config = dict(
    rope_base=10000.0,
    parallel_block=False,
    init_std_o=0.0,
    final_lr_fraction=0.02,
    doc_mask=True,
    train_tokens=385500000,
    dataset='wikipedia_en',
)
Each number is 128 + 24 x the weight over the matrix's rms, rounded and kept within 0 to 255. Layers, rows and columns count from 0. Numbers have three digits each.

# layer 6 attention key, 224x224, rms 0.101, rows 210-223, columns 0-223
114141081123165125091155147133160155110119138121141109115101120106098138146096139133155070132158124105134135098133111118087165114105103138141113089193139093157130172127108168157120122149109121136140163161154125102134148141175140147087102134169124070132110090120102157127160074151154125132107159142070149198101137127105128135152077158140124138125122115150150132116089088166140161162109104184130129128082054072124162122108161105133133124107127096128152148109108113130153088090150182114143102102140141122145112152169133140160126120114116108149103106124076141154155093160115109128098134127105140152060180094147145155126127174201090168124140095100094071135154141138150148095157
152159125093132143095124156156115113108164144156094129151101085102112145181158109111112128155151082122120179135141116093153121112131088133124138137114113134127102122108166140089109108144132097070105124164106122129095134120137161076152096119145107150153155149113104140110143076097119104140113102100152175124114128122054102084093154139102122124129089142099089190137125138170148128117104084187119115128134088117103191089105106141124127138132103114111114158124133140148119154089136129136099165126110081137168147160155120145117152058158116132099141166124122189111109190126127116164122100152073119170168145122073114136123120097155109156132131097155135134102114143167125099095112
125129140160115122160143132162132160141154123107162126104147116125117079146105151100119126157145132137150096182142112135114163145128155114158123163113137100132127093127145177108177079124105127104109072142082095093097117123186145134155158133106096104171119153129121115134165104150115103142135137110109140128106123115168145118128124140141120148139137134134105088086082114168102126121134058125171104130119126149131150105103129135147149129143122151167115098128073147116158141151117128115092191118169098192094105138119188102129162126096160151131118121097135091124107153112169120098147128107123166149115151111138123134123143177102114132055106132063114172086124113131096142118140
147131148096136160136175130115162145127140127100109121079127169124126116116185110124094121142144096095125124153079166115128101140132087099088112138083113119123106142124117173132109128165109154160124157113110082113148166097130135111122151152123103137142124122137125096117135144143133154147151122153135118139184134095148136080114141152107131148155111101129124148106164116100125114154136151137135133129097177103120150138100142152090101056137151139134121154116072140105097110124119144127111162072110157160149157101141119104136127097093153127142131168158150103134168114133122081192117132119139129107110096075068106126104115103137139125121173162114148119173110093143133133176121
063168111134138112149142121114106154137138134137100204162135102153147123143147094183182102136107165090118127155157129176072116121133087124131063088135110092144115121130104124095080113161116135145101148160122165080166129113145083132156141096128140109107112152128148114105127121138165178143157171147151118188131117135146102149114116147143128114116113126091142082146126141121147087132127138083134125099126125132173174148106118123131146115135139168105094124133095141164153127121166131156108101073118119116159156094122105172131139159182118121170157131102156201126113097130121138137165124157129110110140145120107159138163114122125122121154096116152101168136138147122114133155146
132165079145121145132143122063138126151111162156125118171164200120155151154119165117125136128123120143108121114113141146109107121124064152142081130095092095166134162106079155145092113083055154110148110106070149128178146176179132150159164116126064149157083114112154121155179134117150131154136139140133171160077100137145107132168125118139109111150111189134106137137145126081088174115170103109102145107097108156138105103121116155088151132141117115101116157105180131164116122119126129141142133129144102148126119075131111080150121108140139110060096085129121102098136130125096100134153129110175132108143186116135123171135127133127125129088082161174123152139111114132155114143105
118134122165154157114117117117148146127143058083125056107114123121126121140147127109165107141131112068129161164143152172121133089182136143127115146163096161142102134136167121083117163105139145139122074133159125091146131150140150108116146119171103138155085158140126160148085120067138088154097151113112149128104139102118130171128141123165091120085130150145142163123120148124108134127153148111114123129170115150143169120152135139155142150075195137148123103156205106123122157132068208159042118127089144099095144142038110145150166142186088107157125135108113138156123141111098102141127130163095144129174165134126150108127096130125107118110082125109147082125162160164085137106190
133121136096134132151115167095175133167102128117135068113116137134120129096141125163119148167115122133136135155104149074134128110134092174150151145136092113117146142142173125153054114081078133102085155123121163107068129115160144149141149069143145109126148180126163156150141159151147090114103101132144120097152129150091136131080078086110112144129103119150150146099173120150103129117124150208133141133087098137153126092134115119083140108142093156137149135143144126091149107117120154124124100133103118127134153119149109108162150151139159142175107091126065153122126075103162144047144176128091078079118114117075119145139153176158134153143118116113111155079128131141093115178097
164147179102101101170136160152091117107075125120116128102160158132115163180119155144120092149187123109139172143102179125087106116140138087148106106119158128102127105060112106104130138102127141143066117143084156118104101144090115092137153109131145162143110135101116132119136106099146143141118127124135105117126177153137134133135107104095145154115175128161130098157138144102084150111183104077162115187122120116106126142133165124176143155136100126126118134112142123157156154137183110147150146084148089112117119147140147089097132168080137154112171123114072163135152114110182154118142134169086121109144092144116132146156191169134157156091157102128136130115135127102158135130156
100177096149116157138121118131092160112110136138114097152122077140119118156121150147167112114098118122103132147102113166166162143111123136126107064181137195118123145130105153127115111131111160094104126135099138154124180172147110142145087147151143142113095173155157100090109131127075167140148138143120104127137114096070133133157133109079106079162131131120121074096131110084168097163121125169098086120092168093102095105124091124086094132128102134121148084133139121078113150174152127086113162153168072118138106156127153160108109113118165141145107158146112177161112117143142091163138159158158118121100112081102132097165166112079158124109125115108133130122088134153144165144148
158127094128129132163120129122093117131196089090107121109152107154113163138177122128127165118143117101129105129122185129147115133176130094107147140117106147111168150176123169097105075134163133147118128098168177120115128099124092149127186137135098110164127134121145115135172125120132119151145150124155143133134097126097137095104153194093095158116192153099136114108129113136128075131130125122140129124136111123140108064154121148160104117116100123137128151102143175101135121135110160145099094156107123111111119120138135158108123089174115131093127119117131129135149144112122126098130101113136114157138139098137136164098099085116188148144118115147109122142125125083093138104119
147177153137162096157131122117087126151184154129103118110131140097093110115125138144153109099172161085119104154172149152108093117133102141108136124142152138127153143146091114120113185128159125104117121131129125155166124155088135138130161115127127120091137121146135107140134146147103139081124151155140154136082133139084093160099117105131133126115103094092092113085092147126103125111118098115167152100159109139134112135139154144126152138140101115149119127159131156115106154126131135137174130111076120053170109178118079096143154140145144120152122120154168119141144130135150113129115150043110145121107112126099125153092178148176128134141111197162139085170106109120133125107171
137149161129121131120161131158154154144142066128167181135119168135131119140106152166128080154129108120073107129205120096114119125088099135077128097127137109133112104163119173096118111123086085194137112134108164150171135114077135138109149128133130099126115139158115110175118167141131140120154149133176130122171160131134130083131129143127107086129083112136110122082122096127109113187097113158126136118176123116119113088213131114153130094095127152112175157141165162131152129105147151158102097152103099104127114117106133159155121157118160109078087152139110157120114146142129109145110100163092144116135102113138147087141134131170101158146090107151155172125115122138110148129150
152142148160191097160161126145126120114129117189129121115156149141106107097136202091117126102108137120144123109100109094140174148106165159110110113135149130099105106152099108127102116138136092184150099156121122137130160130145120096122165069125125135157120133082111167113134136116135130105115128150130124080171106153084129125158144130098136118101128108126155107100151151152100117162128121137145121101112138121085119169092135119088151114106083147160126128124134101075108089166163144142097136144148135132150163137118137142151167117112149106117155145161161105074129091110129165118188108116096134119148173149103128110139145086125138097162156144121176148102118134116127103108085
# layer 6 attention query, 224x224, rms 0.0981, rows 211-223, columns 0-223
124142117160139132127116132107155148111106153132156140125135157152118146147074140158189142140121137145110088101131136114125097121146118116131107150128181137117131155105134137143107171110090079121106137156139187156133127091162114158096151051135119159124123135115094121148100109142121099106118125128133122140188137118133068109102114094060177125135098152161075081159121139155128144139103107130122134126125141149138094173114135106143127132122107126145141122105092081061092114199152170132145117152133149150129127118113130150124179110107107164153189113142121133114157151085104117120081126088124115153122138170147135127108139162139154133137133125154161128148143100155104126142139
114173137153114101178142135144118111115097156172123157116163132107174135143159108128137107137123120140095139123105129126093129134136164114133134116135138162112120114111145109167154129127154087153094139126100076087115112105113069108126155120141097151127111094113157116120112143177109102179142134190150104165142118139150125146082132099148121129092112104096102139139134102103102164124171173108076118118156152142103115091128146138111094139160104150094082129113166124099163156168097111161116112125132146091115144110161096191114105134116123170158126156130118109140122115105168082144107106101090104164174104161148119153132116103089106132146106061102108109127124103182158167120130
119093163116122176079115118126134138126109137102154158091105093136142138134156165135097163113112126114114094116143122170116148092131137129177098120128156164125098127115119127113146113139125108100146134178125121097126124140100132122144103171124132127151087095164121095161126119131131156145132160141167157062140136120134145082102136088196134138125125134084105162084142145114126086099194151141134163085087131141141072150103135117132142151130085109157119121107137149131141143141107131122150129109146151145113120125104110127135125122116100138146101093127128114118175105141106155112171112144112087069137159170140104178139130108159110127110071176115157131095129120089130184124141
117121133139145165122125115122130087127105135138148135082143139133172116170109122116103115122087116127102192085136132115121131127141144167097127158129168105176156127097139107141164147101089125137110140119130106145133123134129165145056111082120080142152128122146128157092130101132078118077172096138135114147119129153096139140160152121163148162142117098153154148124142121144127113139199116161157166125162097161091127137084104154083094134137134134124179140089132089139125119093131166105150148167069098157073132135079126150160103121078144138158148145153144121120142122056174138152112106092203150121092158148141092115152148132160096126147135089127109125106151100110100087138144
116113174091150153098127143140067145084157116129178113085123128118086123181166152121123104157119169117146127136126124093136176170109126115114170139153139134111110155138167133089189127074182164125060101095145176158093119120074143111120128099083130202135138147084143118131112152100118150146118155152120097106136116107105118091172160149172112162107155157128128125133130119075136096139112135104103182137159135122127096153137154147118079148135191155133114100104174120091092091133156128138129117099105177119108175120147160109120118082108111140130111187085143153095116085144113104104106147104103123077137096126120095132154160123170146105114159110092094108078102145157150109150115
133117127113159154156161155154129116090138145115118124168145131129122113173100095142120134156142151087120092115177107099119122134118081183149136173103119109126103126131103087136143208168076156157097131156087156135090092145156156134145127095112057114149172112171103176138125108134176113104116161121122143172166167125121115182087182090096162159125136106128111130158142114158162146147108113106151116126134120114142144155115080133103123078103118142117121128196151169104096126161151125129133098176134114111134154128139143143094117131099138166101097150150159143079116107128132113151141112121155125104165113109120110165145130121077165105136147182096123178110103142117123135162113
131111117151123115179149080125087118101119138120094130195148128085151148158116137169127119145141129151092182125146130137141139118123077110178056152123198145128120109151119105124119089099105142165102130138154099110162115136158150128123119128162124145129098177091145118120084076149181130165134124135119118144072117150144133134123140167114128117129153085111143074095099073133133146118146127137153144129111099125110080126081135199144095138103155095176137124113178159135140169182144153188152155133118096121133171126176141093152076135084108135118120119198149139098197123128105127099091128101124156121104174123112131107111156094163156126168153116133120127146107154097099181129126
123117103093091152077119123168106171157144122108127169160117162093122144116148119117153131104119152145114189047107131138177092100141144141134137126122136117119121128103137104131148111121113145095133140074134142079123163099127116101101133102158122124141104161128133131161171118140105138083091150142134115149143104192110109111084163202155140103112173090125188089101152137120152124124137129109146155137133131152131087099147075069122099067136155140139126136137151148122154152131157131134110139151153146186141121083141102153081129104092132126086100092115144111079120078136158111123101127112102097132116096140115168127117094122117139153145156100066102112140131130129121114115088
149107139100149078122140151131133105140119121156079151095118147143149110091107135093168107161162113159141113103129104113113105094126082142114093156156157061118087151078149178171100113114132097129131142150113117140137092121094127021131155137095130095132097098137125146153128082132128091193168126181119118147137118129109115096159131134121107127108106139141134148109118105114124123139106152155099107121125163182147076123110172124144142141182135089129095124140136125135122123141094132135109168149075142089125104101125129088120141192163097151123122125159084114132106146137123126100116144150150151104117133087178153130143087101075115152086077097152115161096145125106159108133143
151167128124119180106133145135148108129110130079121114131159127138112100125100143123118144120101143191117104107121141153126118174126110110110146090111124137092101160103104091128148089138108113178127145152146128127097123126090157119167091096135142133108147102197114148096135116152083109110101119155110136143120134108125097151112097097131141128132109149191147139155148130140130167106137134169082146163106103089131185164116117146124172146143108089126104139146156146124105141136122112078143154161152169120153123108152161147086114141132141147201135138173107129128122157105107155129136159096127129098126137162139124135144161146115140118111165133087131130090129128098121168101114
126125111178156145104125129135149106124141141121186105189098104117133160122148089138122094135107114122103125137101148124119148137124107160157110135165120129136157154148114110133141098114057114151143151099163169169130101116144137131161112150160124108134135095107108169139152131104175062142102171093153150157139103161127156157185127133129164146123131141156172150155130151128133096105136161131106117163149161069137104128115116145121129115129092112097112108109120120178094074132157173090139144166123109141100148142158159110103119114096138091100115109111139096077095141102105096129081128125159150158146089103127134144166122107105143099154155156169099142110161139130122136131123
131116114099155164108131135109087093123106140148112135127082139114116129135140168133149202145128161130143153086050126141176116139123110129147103094155159106177131142117129167163125156134090176148097127103117063120134104172145167177120131139118097151115133147107083143136125062109161152134069116129098147174128135103128174108129063156096131125157141118124083120156134149113120108095150145138148112119125114164076114151079160125101109114132142079163133093100118122127121073135093128096146126112117127140128074115103114166128125108146121150136148105157102133132118126105122131127160120106148096169146129115138138134181145101131132120089073106141071124128106153160092130151139
129163111148159115129112088127113135149121152150152125140098093115145158096123170130129143152117146153113110161120160167149093111154143121134135168124111148143114084142161128139170123083131157125074119108127116099130102108109090101112110154136079097110121113117107137128119137115131148118129100142147153149085207133094136121130123162105138139127101124110128130096137104143102099115175142138147124108142148139132127147104117148140135117146159138114129123093140132136105126154130133097136120100146156164142121108157170126146165141132141204099115079115103129159095139173083102126080130156156116119088153126078131098155126140117136153131127134120140102169151135183102137190133
# layer 6 attention value, 224x224, rms 0.114, rows 192, columns 0-223
137119160124117137127096146168123140136135121109148122085118130076145142098097146111117161133102122108158135107151121110124125100163131139130144086135134139128097131136142131129105107143114131114121169124132176128116128136074106120124167139134118125183149134135156107113120130127099099111129133145130127125178133125160080119131087091116122160097082101135167177097108118146115089070131103117125164097158099076137140130141100148131127144091131088105150144150155113159129180137129074135157135218112110078110140182122140107162144145111140129133156154127143120154126078118154109160111117144168149115142160120146131162157137147136122155132100145123150136103031170125133152126087
# layer 6 attention output (transposed), 224x224, rms 0.101, rows 192, columns 0-223
152142126144127134146131135160132098129125157115097179062097139136152119097133128092110133143118136126141113128131151141178097182141166143097125108134134123115063167075133116137165112142095127125111125138159104149124090107140159117089131101167116105099121133127127159149111112134099166119068089157138131135104126106163125126118127101097164142132143137143136148134124130115126104151112135140140139122128149119141089094132103109154127126118117117161129114129184127074163101145127102109160108100147141130125120173136152138186123180075155112125131141106120155154128166121156154084110121141100121125122124111109097148088122079129118157111126111082135114106079168123132167116145